config.toml
n_layer = 12
d_model = 192
n_head = 6
n_kv_head = 6
head_dim = 32
d_mlp = 768
vocab_size = 2030
activation = "tanh_gelu"
norm = "layernorm"
norm_place = "pre"
norm_eps = 1e-05
positions = "learned"
qk_norm = false
attn_scale = 0.177
bias = "all"
tie_embeddings = true
parallel_block = false
init = "normal"
init_std_qkv = 0.0234
init_std_o = 0.00477
init_std_up = 0.0234
init_std_down = 0.00477
optimizer = "adamw"
lr = 0.00249
beta1 = 0.95
beta2 = 0.99
weight_decay = 0.094
lr_head = 0.00564
grad_clip = 1.0
warmup_steps = 435
schedule = "wsd"
decay_fraction = 0.602
decay_shape = "linear"
final_lr_fraction = 0.0
batch_tokens = 16384
seq_len = 512
doc_mask = true
train_tokens = 109200000
steps = 6666
dataset = "wikipedia_en"
Each number is 500 + 50 x the weight over its row's rms, rounded and kept within 0 to 999. Layers, rows and columns count from 0. Numbers have three digits each. The size before them is the row's rms in percent of the matrix's.

# layer 4 MLP up, 768x192, rms 0.0906, rows 0-144, columns 96-191
090:503524518623541437529542606538566424488475527493488413480464550543433608426515500507532520546560436513498535498475502512470404412507522502547549432460548482494521475499483488553524508458499457536469533572447434519511439457497508519452556496473586485500521525549416515464534373502552523543
095:493516569550491462555470514594498482604513501552433567505481524482488544500512502496516467546451464472514468533496427517479516476455483442555458448458505490583497527488543487507557466529521444444509492422552423429546454534610530463535461496502553496483571476427478470529488499447526517485
111:477504522582443537460514582502465473533538542486482389491441596419417497505461505505518476507399516507508465518519482374436395516469484513548553446437464507512523536549444465492512499535559476445606603540476457385538451552462590595434664555531523530556512417527544546549517445480520509530
094:492455526497550469465463422600622423523502486533429526522413544469459532558504434435473556436470553459473510542537418474424475470511504450551519493518521570466512472492584598470537502543496472455474520511460459518576464542546431446539497522461409580529459462443514616534555465466482520548
098:489419597476514437501437487593531574605604445485500440508494496515519580544428569530477521544487417478405467562513490490470557531440515457523512517503459513517494497535559498502543421532418446521505462425502465432520461535588399500512615563580541542540426482397471524521523484365506554481
098:535424577592546475479457514535463508537460535520512446411434475505469501602480607429530523544508460473464526571552444475544533539521478438648474403483418496482582510536588564566557416499488426478460491483522476414554491493563491433543544497530565544508427478546491502547590454412516559531
103:409536531521485492415458526464590556484570585506496574437493452562575593564442548532443517471443513444476579477556462533521461499375542510484509468542433551520583571485631473522515559461597486545466517440459450507401449483522463498507597606547491508481546446523536542488496545354458535476
126:504511512519487480427512431473506515506541471551561392355523489471552531533437571494437489523430503441482502557537468441370488513441555430501505508371491504527544596555531550519473425469510459518555506416520443532491449623632527511504569533512515513584480475461443546529464525474492479487
101:516422580467515449466543513581437551543502534510415548507471609447473528550485444457547550582476419524481564509469537476404479476538498505494553424556409478516523471480536487373574486469588428519582478512479517516444529546425440485576505578523577560441459481520437475509523485457541563503
107:452441540536495482544505512592519497532531436528558472502511443532547522505510533502501490561452515427485486490486507492547498525486475434556409493457515528543498637474637458599524470446517461485559450511390421447456477594555519507528532468498478529451472418399494472590585527462509499512
100:513519448533564512441475474582479524588494436478486448454484539546426431393431527522535529517524434535468499507501549491433411549406516442483638469482560578510540456482478502476516419440414457508521473497547436543484529440511451534422510576529558463499447476623470488551527521487471471512
083:518351528535612503423463607516528537483469434435529486503500543544495453490548592397547557506468430466484424506509420495553433515563449381644454501470549495502508516564540518512483435434446445555564476508482584530556461529434538482483517497477562529534443470561427485514557523515585438467
106:538376519514564423563472483535575536542502510527423546451436465455555580468523635502451528568522459570480527581522481494470449545517486429513485425503476583484475410509555540480568531494497480486488470452485492521619501499485510459504487520522476539457489421486442516473554484372507554593
089:439448574526525427496470500521494471528468526476444524499428527525507546510503544535475534487449521550357487586482454479497469476537531406565605430465475513530497542455583482446579482501523415460464526441524414394511444544532503507531533594592555620455508404553499509494532456447472543518
076:431509501456449533545506425515537537474635469551508529549519482454592515479466494524367481431527589504450500455534513566509538499448521455512484507444503489561527616516552449535561544490444528387509574455407499510475492445634453492571516460500436512417512490409588473496563561426431521447
072:490492534587521512474469544524450481509430493475454462535570584479448515595489541497492493567363430466560535474596431368497484494463539558555562412487510416490475538566491497399548401515542456568534481470584460531535533580415552484372495511471498536605505509529396531518488471469527443570
108:558524575468533428425467562525449475480523554450446551525431560387587519474459530450497526517391511540497426488532498467440574614536497601481626402518380511481507510518439468456564481590479479461526401533446540456523532529485443496432543614512553469435481486550556506532494533423453489487
085:498532512512554480532527459476499470471454499456468485577539533523479505549419439545479503538337439514507530499521390394486398458435539537508553457445479467523497554551493484463521450435503470618523457477468408463497423521465532557447477522510534512551538477562448507489517468499549425551
081:439474582483473409531544494463466427514565520466541408481467500510566581476467473574370525543466507536439476593531489473524522520505568527493515485496472525493549530440483453512444508567406480499458460510547497541544532454519523563423609571596523564572412514427422510499520524467499567495
093:373440523544528446491453508567595493602511523511514490441545554426440574448455447589440564526448475489422535553585457450459449360471569487534575497535487556533520600511518456394571486526411432475432441471532410525529457515488391505500538590550517540514529478524441510515520481498479524522
112:505401599447587490541469525605530579523499489479453550453439465505478539475429537460459567470502447486481432504522493574507504493489502495533539479604452533473466442582581564434542518501575470444497447424555515493486517589450444469519471523513500522413506552490484520463527574450391489496
089:472404512514544501508448467552524554515544471496454486460510463477513598513441538454379523479504476519457484494539514508582496447514549520568509451539403495537540543545566531482582512541496457496456478379429472356426476565555491466579580560537502572395505415439529525563537468370545565481
125:505436518442571481564396566502486521493490496511466496471396489471467510541543553460544569556480490542494560606540475412431490533556493531524468450567433499528482450539505443407513593542592456512451583470506517405485504527448543494486503536531441556523470433504480524503532435459487520606
091:465411529500533394488472534577516490566477513470543549486494519493505569506463494546418546518409501494388494564543441444489507472493565491601619368480435573499516564523561424373621495466451404449466484443502472491462521511528480527514587604591568618478457442506526551514523490421427542553
126:463505477529451559405479495596453363494475536479572489535512471423512517536490436541523492439446494482471553463468474469454403484514530480465571474509466543496514614509481395522477497474555482617493444514501377399436518488507482558480592559486501534472538483583469515515534472540492493527
090:472347480517517464564487445538609558512528446470485557400496531492398537529507467526494535484401506518455504486523481465592497563485528473513564477552451535505529555517544522510578537572466388523480495483500470467489444521485406497501626602632508553483431468535560548512522552417499609516
083:487547482522552428506495545504538464482465472494441447539547485498513474497465531535524536667458484566542524493541461374468404541501532502578510372470466535551492495470509523473588512444480498515486488571457422463502514520505539511430558511470555508555494483519413508522572460505540488577
089:489412546483514470512431469516547537469522471471493564506448522472491573517466533544435540511460501465365526578523451439424515460484493471591589419506413588538519566558540477451594489490460454508454463490470437450539499517550453512535574653577574639496455494480534564533509477416509562511
111:446529471601560473484463535594445405488514502492496392480508532490466528589518509523534490629476469485483527556537421428439533519503518481648590487451499557522497501443486565364499532411491489492604501505527439582565506530464492526431479493498558516544560474479451496542573509576450421518
070:527477570537615509490501505484442519499465482474502533462446558527509512437500588378505575441499508470498465527558440421466556382480505482559537511477490558461566579488497467422526494459559458512485521526456542485460441506497494506528632564514434575465483457558554527563565519451563481583
090:471348564504490463468425474585543542549511496485518554469465507440550549451481519518430535470460470503407488524515430441480509484488514450601582408517371579528487546530552453436603516442437447506481446468485431447434483538512452513507555595577549568500498446450515534516535528386486524556
097:518507495563573468436492528487517472507483473467529467442575521419551653441488527433436523457623434456500468515446508494450442432524549389568537481520467490474521490537467606416454452536565425564418457508444497569545417491545559498459545512520563524480459551512489519502494425488598470517
088:433440524505487405498457469547570460547531492485537516464476500475440574454515514577423530526486517482369493580548519398489506455540540478571572470471474577542506547521512503434550504444471404482504448495476438523421516542554455540463598575617551625557465504481441529476553542485450532530
086:489506530522522505459496449494393456501391536496432570545517471448468489470546505430517518445483501532484481495483496524556491453568494455564584496522448508495500504515442536460567443500486480514492466503620498406481501547527420510559537571519552516422495502567538497443556489530545519544
081:476514533520557460478518550496534508523490477447457477550439535471468619505527455540474530494489520540429490632430493501494432410479553515585625456567451523557487537468506435373523459504374437507493427506491493534502460457509460551473549585563548572511450526485481519460543497446463537502
092:443383560486547446518514379561497512559438460505547508493535537494436516498491532513502573493476490518434516544496444416522449470481539439545561495513458559453521626519558432457539478499462448537428488499486463515472427515551411532561616564608523555496441464470513498468556507471533560582
082:535474540500525510505420484560540581485532438473500606511436509506526599482399553529437506533470549472473547563498457490484450479460521460599603507510412551570507580525504466462544477465429484503466477383488409425465433498578465518515538572527552531474462454519517515485520438356483529552
147:508501494478498455492451563545505436517485477476579509481438480434547473536415581460500553544473495494467532612619444481458540541445492536542592419550432553489495447461478441491548459562477493525520441542460502495544429529474476524418571549500588520591474450512598531480520452397463507472
090:441488522507466367527394566540512511536487477457541484472412539473492566464484489587425535546420491504371500581503513448440500530408541462551597433513509620586504523497533423446558507562395440515484459446526464459472496505563489554468555649624552616551527497438479539463553487416473563553
078:512517589563535499498485563464471461505491542469465484450509525455462496555570475455561509553447384544536519544543428340473439528452509518527575430476499463488511499539495567388568489476566486570471552476515475430484488509477543491401539528531533487594513490538472569483471393460528473543
117:481453551473467460450530540570522417475543543504486437378490459510424658514532515596477512631489480454484531542512554453435472511488517552517510516481523512513528495564557465542470545484495460524463479530497424571567557548509516505423558476493601512467487492510352516521495432498540486545
116:421495492475443506446496612450558434517509540462443601502472475468452550408518482446462528396522509476489493532518480445559467393488547422505514503509536504548583591514571531508499489525516488531480491545520472563463390522582560524555641508494525510443544509463511579476512496469462496577
104:447525605549495424446458511534490539539463528509489480466470493488558533483389541566421518519430458485402494540493480493419522406447513483531555515482375557499526503555576442434566491433487436486506436469535463515499480521579423524443514531608580527515504485467503523467534532498420488504
129:508435518480460556427466460581470556422515470470498490437514523430486677591507442556423491639444519459496564468500512517458424622433514576598539499497458478491493562480492550548553484455500442540503478498458506494515485588487490506489485499514514525573448467548364505508453471482498508520
097:467399521510540440609366401560534590451571466503479542469483514534551645525448485555407516509470464520458504543554478462559467440528520439539478471492416535533449524519578509540553529570418454447493561561441479462504446561535488445542536524505502606507539455406539518528556494350496571452
113:513449452487547356500449510532449458492475480524604469501472541484431426580430619565458552531496476538479496582552479469408582505438511528508512437485393448481535488560486457530537503494517433529484443466496514481466499575486438478401484513531452513520479464537512528541577527486582481585
093:458493498482513467486375466608585556525467454483577553538409470479508581459535600559537564527475500522439488505542473483495515553513531337617562414458459526499482514532546416475561529423427486461513527439487488485407423505539417506550531532562548562494479442501506507532518484408464521474
103:462457544493588438506443468642568576552537429501446500502542527457519538508469523495426556518474501501441462505555480468519489485378521434541531475479399583514480574531540513512610471488474427480464460463425449523531422530512432484513657539530486547492499485440547532553589525438514494449
110:441465540451521552501405554533576532472524471541521481536493506452559427477520591429479518494487523438496543477552516482381558435502534503562416454470469526535510537520570460488572560499523469434543593428467530385419458499570552502521570534482423491461483397390501523545542495408503478479
087:457440547459483447439513465467466562534441537472583520530512478495443429458479543531490532600529502487453510534523530489551497407487562467560579504598536531506567490541495450399506453459447429465408451473526490480483519509457484556515496539584560535562420605667481531481496478484494598595
092:505420560485501460534484515548570551505562439478447554485542486500516571425417430490459536524460491560476408506511522509563471524417524495535518423449481519547482489526549469502651488560414436468520535534476446497551418536549409497505538541543524558459490417500643480528526464377599555485
101:489449633495547409526426510563514580539477524489465445483442510489515555533432454537464554544456530476423544520561529370449483482496510468574552461496464547520520512574571469447564508519496463449417490453437487380543454548522407527542561535580528551525462456490502478503514486441499535493
114:482459523513602509523352569511519581507536394491477461622484454575491514515447582522550552547559527492471498641587518517503471447482520472585484446495521569512520464524499562408538498547415487450478569452486525544535516449484508470417470480499475561492528445493541549520522496374518525514
094:513384563497542440489405482598533526556492474476498533480460538477457594528448520526447539555458496514406539589504447466438447470441524465570612422517439568524485581521528475411593478491444368508508487454488412441479416557558440512496582610578552574531473446503469512504512499416527542552
089:443459504517495420504447481508553461518510496471530468394427534498434607529469508521390526569489524514426496579518529412487548539474562546510636470521464593477475593510493503426523523466402459531469497450480460518481526463497473537437594582614505589553462502492472522456537496447488561537
117:463469533485554461457488445470446519539497580467519612417447526404488478603533536485555498523387435522503520533509424482483540514462531523456595474581439535468540567510533414499514486515496458549387468526510460450508475496506422563493576561567551501424462533561543468449473497473423570499
098:531385543527501395474436486545540537581482448490513581470450585482494560493440456530372521509515561501403482538520514454461515502481505500572601485502446506492492566502519411400564477411483381532475490438440469489491486508555403521481503555561497543460439466576538521523540483387543522547
107:485452510534482481464473623593518391559580513480469417486448540397523535414488495468547551547423500484514489569512492455362545510491489573502512388459372487482499462567506459450545534551585494422515458470472496448501550496467599489468584582495579499419521465465446560527526464436486518612
115:465411667552542470455555504488562485597509574522494534441518477460383492490417551403476524526516484465463527523541433421436467417458535515467525443474480531485572552568537487500605473505565426525479470523435454443414486605619535484481609593523566514475500497481472548587549520437533499477
093:492456497498577392499434482564576481561459442506508513516506519523423525550482504473480537583461483494465482483533502391505537503468524453552537427463480545479515539560527476451577460436470432515500478489495394496562445611437443483439579532564506577562462389513457501520606438439453535647
100:484426575491519464467429469542494560591498488516454487511433518535473529512465492491512564532480520528413518574534442415528473449496488467642584432446398557507540506509587507458611486471462423428517524487525443460465421529505403505563586555563562584507480402499527505533525477401437558465
106:523467525530435514497500593531520526554517488477509553522380496420544510490515510576581507503384541526466514542496568543405457472425500544580546461504548584541514501472510313490541514536446481501500427542417457397417519452408526527445506562517549503481433505448599474494495482370517533423
091:492360556529546490496422509554522579561448541498496565472454532519468502469488466439526525508453525502437513548498446468460498541432523486561570420495333529499523584540527471469617486447526395501417503425485434441445494499555422498549597537587562541487477481545527544518535486392508561546
090:437429479503558446556433468555527504519491471487452549467451533510458558541445519516461546515452498572424519577521440438488477433532545405602598490515472537534500579486547479469595518505445414470481486470497437475468442544514476528509572608587522620485484422544559496498498495402434569526
103:440481507502547504498493409545549473462564438550538574437534507513579591432512482489399518489543471450491448569541524547480533500499534475513434520470442516525526581540639549510500510495486490510550511374480476518492481512599487462535536494548506475439506521417551536490508501454516493457
089:483414586522496485489437465478508532587548468517532420456516558468498573592452500481493555513464568473376528587510444392514556458494518482527508474513448541495507538517601498469549471540496360533491430443440466525495526497541491540495587545588517610443412468436520521508490508441462546506
106:407496474510522410517411520530580565486493432479558603527493537451491487476457567483430546502489476546511459493652505445466509525403477506527471482563508500546482468432490407520537557506451472532521571507531558463500474585560494521447649558498514505535523506430564527505495528421460492453
102:450470517491534362554419482579534577585473446518533465519452510466490541509475456582484549547497514487428540548490502423474450440458534470561617418532429547534475530528541482368586476483450401466421497431480455378434449515524404507495565592555487539521477466417489478520522482458478547549
093:460440570532477473478546530531508579506548506475469529457488523450532610571480562528425529565419467524441488539544493494529502503489525488540518466482460545477515546448565505498642506530518484500465516440498436436513425516526476464584619619588544565400436378427509521515523457379496594482
087:450420564514521446473424489553581559560468390495461566522490500474475519500471532485481570445521471449388507537469440459560502443474498392637535497550505611510522548575658510471522456497426418478493461450513515482515462535523401480547555543567580589467402466490532544515594577392529551482
103:482374563587545421512562484540513517604491514516520465432405449399450498547471520536419572472468478501400520461537495516564444388479510529494539479567477521484519488487531469565505491509547261457429396497467479470528472539459495498493493528536590518524473452497509523550577493488506593494
099:530433528491558389529366502648515602519489492516493515507433520476477549527435474547470574519445500508403484534567521461444494418518496430576566427541423530531505535550565512457558501487489452483450439383486465389546518540540446487522518562567566599488501464499483521504531474436515532528
107:474464464520413454453418571466511560485576515481545443437348556435553527454457544524470517490523464450458442560484432402519491598419500359629535498558435499519547425529508498490484414532478513460455513513615489403535463526461552527510515560523655518618439585422530532511513484462459481452
100:471476528508507428502441480515505488531470536501520568419429563478471558481435569523476531533419524483452520627541454437433507477451519495581603456458395539518541556584531414410573509530493427436497493456513471434504463490610439529478561613572552565484468458500500517505522535458485544490
093:453333595495524452468483514554500546491461496490470573514481531479474536457446476475500534498519485474424467630488481435503496455488555446630482486595428548554521484588622549444535487541429445474432533451546498441560505505531456501568549565565594521424448520445463499481536478462458557448
116:484506619624468506459512610510481490515488604456497415488450510515432531548429517473447527504558529468503565501517463362515402495467515445596681468444462503453542450489449566474534465405535476464463503479465473508421585533521503521487545458541489534533526453503468489484489519547539491584
098:488450598538509435476437472554545550544545538484454479504424488485524666498482508489431544551457456499414539550503481448437438451442507469552574442528425603512511593521588440444581538512450420515479446447448378453457449519578449509559584559603527554478545459558503518489507520403507584557
086:432500546560622427541481527531532582585518464469477508544465557512485462578495492492514535495479493525395493512475374447543499424491500448506566433495484565494488502494514451496598406499467450479488500475445487451469489524462457516550504590570517617532439454540548498517520524512499592520
096:453439553438517431558476440498551538614571424535552460444542535460475554516439498525472563509488509513450444494556528468541500502398496519464448456491491524494497602536610479596583486568510491553515556489431531567429441542517459475568615574534479526491456494437617542545525517362489519436
099:497479529487513404512479457598572579552489426480498524478486540479525615540474513547407538460451548476403496549539467461502492448434501482600596453470407537527502591499565428418611522508481472449465461427472421466483471483603426478523627574576522553453468437441508499492521489389495568519
107:513462560491576478526532476510482438533493522493536449409503562467489506495465482410421520607481432544510504457565459442501477489468518505500543406536419434459524504497416502499547406454537465597498456522457465490433497509441532501483499561506524573532521492526494467475486416487567487579
102:433487540561482471490511523566457516539622450517485536557416543444508565494537565594507560508420511518442481452550493490495484482336527418508486490507469478516559566564546421484484457448502399540453455491525497505562406538509450503501538525547528558499423480464571556540569516447501504506
097:434395618516505467491468548622591481542507507499518457538483462462440528478442577443489552465512463455436468481546497475559532525441507453579504435479423551483522504543564494417641507564440441544451472418499438438508453520575467473480558551581468581479480457448578531490530464437546547560
094:474408524515562453456420466613570466616481443487506480460488553471466533489428468538496515500451521511410510554571484380490446485502534469567591434494427566557524547512529425480590530512443394494522499480499466494483507486576429509514597621573534534451483406528548501482522536407461560486
083:542542420486434428547515484498494514525513494522587511475479488462518507442486524588466522491498588491426593520522570555488553475453549559468526484550484502563525510415515436590532552501572490460447484428534487425404583517614402542559528527537542469441472500454590475458484544440457650509
103:554472460615534529364515527509469469480467527497562403386492506475430500582491504588449508502457493505445574580524455469464553473532504554494537517587438468473516494451511431431475405394430483548473482475451435445443519526469540530482449592571558577557454410558486466542539483457515523565
091:435395563415529454491377519557564512552539541481514535466473508524459522480454496455415553497437448500426482544476478498488478472487521442557494459572392548498526589493565486488565469477440456480467481398472401498416483491591450504538514543633563581497478468465507466558604524502540551522
103:503386630505495403485408519568523550497467473498540513521468558471548483557452587494413549596489500485430502543521440477519538496442486458570544495517396571493529510576593500449579482417457458465515494460458470455520465534470428528465587566567520540547451494467484580518550542425507523539
092:482513519555517456458556523520427408515531489483580460367490485410517656513428458505465490536458512475493489549484540471375454514539527497467520513457527522481554545520444448564455449540489476611365437552478428540557429499595583508408549540548563545515489503500431459496504454518600480560
118:551514520489521455480537500552500438544479609483505528488421548494518509540515483479509496466454518501465543485491495503478507425530537507474676502611487547484537508476475446538514445476452485531385342512483370472389490490427504543519489535502545523480506511528519500469534481463495556508
090:446463479540505480443453521541532529567539559451497503507462474525488523503474530548496528559440478549425588528538495427453440456501502436554576440510481580510530539534501449393543512405486478527483519417479527487353483461548487476487563566601520622506476427521500486531547511444455497626
092:488423592518549449505428478545523596570522451497494549503434493510441541458430485521463581451519493505393543554529473442478459393440521405622543468508489641516527616606579479464560481475462438506532484434488494485467502506570377483520604566586508581458451484490532540511553566369538475480
103:434498471508563411470401394485574537485484458514613489349516536454547530530520575485431522500424463484500591537550535438440482499404561420505530500506511510541554604568550504518484494491453476591439491463491483516443476497597470542472613563514546496564429530474515511501465526494516476448
083:478474511491478569456362528517544568481575555519516493531445494509554487471451478491501536512467547470460533494555573500432447504471510549557468442481501593518573537453480442418561521539438502435539520511407486525475568438594530476504516489537434550557478483504593557568577450428499534495
115:527521492592535464535490503493462553626536500476485551472501467517502576522484522542555491545538528532495505589488513534523467521429497414514627489485490484435510484559452561487534434479468461514480468503582464578519387451571348536542513470537508480513433525600509527451494479529457533497
088:414479530574505479597467502562501442511430563477506523555473459583506512513599558552440503488543461527488589484475449453532445567515499413566588491410535547529506467472475559435508521354529474442548565549486503491434520486491553514494497520488511587545540418608481504553588508462503536528
110:421538500560540422475467510535424429617486543469459402444461539475541506490497471525542525550523512533474475552505430375418468453500509491535652476474509499520518456481424526461500459492544430497475600491561496479541478490473493523452525542511507511570489524520483568427501463542422500597
101:435530553503467473476510560542468377566515555487577402511530547423468554530532591530528525569426445438494522627517476482542497461468511467592464511470520513529498540481557466437518360542471467474521517455596408550554503497531522529522487503467585498529497465538457526504515510551479465493
081:514480523509527381466519519469522464540406586478475531485482510489478572435575462594444540521498474563415484602452477468497426449558520518567580477485462497533513533499512497308519410407502403479433464515529419490486470517460466511523498608533599577507468545566458497502541510518535576525
093:498410559489535467496375402574542493503507471475492549494482525496518572510461529486462573499447510486376516540538445426414490492471547472627603424490425558530538574557578453446626515464455410505503493451510458467455446536540477481513613622591593576519462447509510530490505502411516518542
088:500516594523485518532532568514518456542544551486410570524474528441335534527498463428587498627440498498518441550525512464423543532450511493476564493572397541499487494517492533443557518531436484502530493553534426530487508538491540493490512594478604495416545439532475543480493496465440498496
090:459449555517601490495400543540540489526586497490484525488467516538490496538432457490448521543452508536397532472541448463500463438494538433524523421507484592499548613510551466469567498485458434484441491471439408440489457540503454566447563560611481618535487444528568547537563521405520575499
098:440483578511552450574451619561526496560494544546540516509477440488418442646483457525478534531431481515457542500554489450396500461459543544438534440552523607468550498506513401498519534501581417483491555531431477435542403521429506472425587542564452555553429575460455537556577445445489530442
086:427515519598605468533468512493482620523485469473445548533405470537540450544422512470557553473453485512531603469449330487573473516504534471533570505506521515516537492545475480508509572514507439560430500498514515456461384439502450497513524540506491497489402544574480508459482555480515527472
100:499514500527581406481497447479387488547413424491524435371485582488461464501517481607547540504472521555449477599531518472443496384495525584546668521519487494567489576515483479443478476471502414472406539449542546458524477471456530497482534573528536516493469467620484535469466537530489565507
099:481415551475489472541490524559506492477551515473457583455460476430480589492442507556406513555498472473397504579504488479409528441451520438525556461559419593555538529506562459430598562569482458484428481453515377457505455531574509522541567616652571574420503525427520509504521506422465549503
084:416423508555484420477503507571566506587543440531581458494499557461503589488484441561553524550427500510329480512569505408464480528519535479529521468514433568509474563464582442479562476464460393502418509493499526445491508520571427492532602582592560601462435461458499513480506487431501556484
114:456468503547471474450421539553559476500464509494571458557330578417493480595571487518468495469419505526483484549533519436445469494473515494493518479569492498534498466422491433512517542472507461533435563525501383431480473490493561530515523606493517537560495514451504509534483471412483552485
107:511473527609450460428505603537559506530552373509472610544394608418498601497406550505421540432482511457423495504579524468441517424511478459499601437526547519540516495465460488515529510484479432484471412519479514476553466538540478496423515555536612541461470408568564519527516545392472569540
101:448545464613483477489459582464560551455507449505536515529508477506471574581474613659500512612428519446489482516541547503503547572427502452503500536456456451520458507406517469425551458436446509475578539594410329506492501618512555534428502503502564517578445450512422464598533488473462504554
094:513454544529545446534389472593490474549484458516447483502382593495476503535493560593509550512430530524410496613564444445395500389434526457633545466522407543515487564484531492509561475471504475458436537472461414451513483528574535534567518536556506562524541443489487514489522517469457543549
117:498475614534462493453560505553550423504514476527481536526514563430475499507520504487403481373403401487499561446540421378477526471543518446549538421506475526541499580530527475466502489492510437480568490502459351569538459566524565515506580473485479496450606526511508533511540487500515495496
114:429473524561433497546394497478446470532469592475599463562431514517477491437365494547541498518480565509500486505571493387420419517461526485467586459424405511468564480585460506491554481536506455599387517501559452408535510546585496541499543509508516537599510516566532452454530479484546519546
096:435436589458517425552491429541534507551552444488519464486488513516527561469456449564495497500483479512413528536517459463514478442416524505550575495548452614536503622557595463461532507499492463531493486484465507538474464450513358531533587550611539581542453491470518522482489573392477516490
098:482469654463579432501508520508473446526513568491455556482441531485425539492492491451490530542530458508464454594532401472433476427498503456502543412506453500494543543602491573565588491510534401573456438554485440509464488569513528493547503528509588535404530518503466569489530475467552445506
090:538406575470519415528485444612567471530534485473471517508454522493448568498442476533451501521481530469384494557497498471371452500452554457533591422483459618505528530562574530443643451555470423521535510481508418442572466521539454508519609572603582590502478478466521512476525533370474558522
091:447404512467607488562485407508493528573546489495507524466491543495512479475445538475470526476406466506483483480470462447519421475445527444525543464513434585499531591570517487523521480516463459551508400433488468493416413486480436559563624577577491550496471510475554535481508528467571550474
085:563468488491442416481542527504505433475487560455459407462423506467456585487486455618335524589475519567462503526502573482504528516533533527487565466572483558468516528435461499432458538531418509534451449498485484517531508482475506521420531551630569582560489481468468513481504499465541569590
090:516522542502412496466530498496432439542490568446478438448494571420574548429481421594533479511405510529522581566511500439440413522432492574398605425506373505471535466458466463393526537624540477503462485492585431515526541453463482521437570571514515468492483513510449536482442497463502550529
099:521425547497542436493436476608530529534472496499488567453431516458486542463472519492480494519439504507395495562525480439447502467471521469593621427563406611512498552532564460413587478465463415489463450452530415421446415519547455509491581587594551543475479435525502526486513511408477568557
089:411418561513570413467477417558585472512481514486468484500504539485455532539455487529464524496454465477441476433550452359491420414437539485532574428477473521473496557536504481487591438491532394549510387486532339541543498567448440531495569549551522564548517458544456565537528532485573507544
078:439503565503412470443502446526445512552590487504554513444440512488586537456447540534442571455509532487414518464459534594511550515473503453530463540521446586504546593471587438583496590481488483451498496489495488442441472511612390479546492519532507515447439454428615528486551545412476576424
102:443437514507521402549436363468557601515501465457576610443455502496457535502475531486520508503435456526500563535495507466539412491400546468540502486553494564517556541581613487496530562551515481549466516522497484462475461456531453523528597593547477514532464517520559510490492482451499597451
096:440465543515509413443478534574530511495523502508529541478516530465515515452422584488452532546492501518394475550540466456484567471486537378543601453520370526512501531517506450486558504414458441457504437448497468416392481601557464548458616585574576545504520465456500501548529555475436500634
118:400487521522510469438556439526545405496497624543534522504499467423539462506451563485391499501498531455452481495555362494476468441501520407507474453449454526473609532501475558562518527574531457452429503508500405445514428631615493488507574539511508549536557423466511559515586476474533528548
095:499476519522528422423409517512504560468462375524571487511470570504506536508485505557501602551457516444463487619549498495486407356477511507542472455535443585526537524517518432444544498554417422571425524466469481526553550459513443462476555511535539529516421476526521561481493438514559505522
110:441431507469539437488460435496481523491570514538546425474422574419600515482480562508484549541496529484426439551554486463484525509440489477466512456516397625490512551516503503504578513512507398487505491444457524517509476468459347519484559567543512516475526490455584506545582592496523495393
098:468442581489414503431508475524502490536601540501420550457437501438539610507468480586485513562452514468422522569478496491329466532405525450518538477540423576528554565506541476447538540583513446479442498430508410434504465489599465470498573606605540513455475477504540535514481553443455572532
099:481437474531516491548352492574536552503463399553537551570450503519570522508475505502454557535481501471436503526507484381478497495569510377658509467431454569527511577538595406531517501350449457497550548458462482429495430551487472514543556523548551600516497473512489540529579452404464472529
113:494557516522464433500447536478562513481507616462522479586474421552517512581494624582491497619449511476484527482533545540530450495444486415515584488492449480512529448561572574466554395452465485517480537480521374516515500496537518488479487468514585494536462461605473531445520550498553532535
077:524478530493434489436433501515444543511522492529487571414510514457562552462473486519507565544309557512515542460540527445432515608411521511487586402540352535515525567481499468501615540563500519503495475435482504517548516524504433521490603560499518520490524412400549553577500520473445464490
089:526396534503519462513411398609500602545504447513483547482433494562533501515437518495425522513496517512443444571559447495521489424512512412596542494559377557502513519568619488502547515453472475514460475405503493429488471501515452507549533560593536567457485471515535494474544461362453531481
092:475452497479444487530494466541529465498573489505432558500454517414530598495513500590442499489502533480370531553513503470395556480506518449541545432503406565530519551476539446448599525557467450421425474481505453470547466504631459517534635607643524573433491524490553555514525508413458608511
099:523378538460537496551391516579486545451542406481406533554420504504473521547429446513517552507492490551431478573570496496514502414503509455611496365503493589549509509565587469452540469473489418545483472454513520454491529505503483508523542558569626635518501459472516524532559492350531525476
099:484404549535508362503418471565568493544504478473510531470473545509463592507468452547442552520415508536442497547555488370499490476487513508577606463499425586534496549513548420453574493504450442497478476456497434444507430541515462515491596601568520607480472440515509540523597499410514557547
130:485485505534504403531423564536471446505499410517454542499424484476536456581487540460521558532465439501446503603484510497397533525523509498532493375595426526494506512573528511473549437489479402575506492483472516464472373518431496496381491551579518536502516487527507508504554466504428457554
087:494444549490580422500504492543581569521484523516469547462469564481496571513487480543503578541453470485412519550522454405455457441504531457590627469477446561536522548502586472415560494434475414506449515489476368504488479493520428545503604569559557549475420494535472539519522502438491536551
089:514378563508563428496434466561529548542526468506510512411461534500473619543464512516432555523470519494382564550511470408476469479466538483618601446531423527545493571506572483467590507483480420521446455435471435467499483534555477520478644561591521572507434418524510540507522488357510559553
115:435502553518537474356503528641437580517547523503501487370570494499515593547436486607480518610416474449493551460467464572440431532417550527454570527539448481534478513459499424492514458406502476558555566467443435527519497524458562481400443543528579507556467520507438489510467468533498466512
098:391398508491479423536418454542621519580548448480535515479490518459504603481435527545484574613475514480438470494547530440474515510425565483506496479484497539536485513545492415515531505528425438513466432453483462496455460581569446505464591577607501573555437475422473479546560487424461567618
083:486493606458501445462393466578530504512483498496495417476421554413477535520490507579462538500468471510397495533546436421431472520465542492576538446491407524474535513544520476503617509553457377473525490492467436502559435497556465537502578559603572562544441447478507494501548492483521563465
096:499494554523470445447539537494399488587632473484433425498474544429517591494418512557456525529414562526434452532523450448522492511526534494590496432471457548516505517442508445484505470542477466465477450458523510509520535490556477515471578579586569603466414410403484524448542497499444535568
086:511411521522560437535400487577566582536547486507432479523413543506450630535448565499432537486520506480423495522522476425456475470549511414597525468552366534513498524501549508476559521453530461478486472420459475461508503529538468438514524583588529588395455427511486527470498463441474515608
112:466452653447466446487533429555560502511572528515526545479479521505424541420429465526549510517464503415485433536608499431545478460457507461490650508560511562534517512459523465519523487461465435489489512465498456421440461575561510462538571601557611532469483484542517530551471566412514504485
094:480512573462522419565449450531441489486527477491495498479485499528582651520454539504522532505473461496420465624590537493582552416459561437558561496573444500535522545485570537394541473491546432494479493409578446553559480537506456505502524503572555592523464493480524520469527488412443519485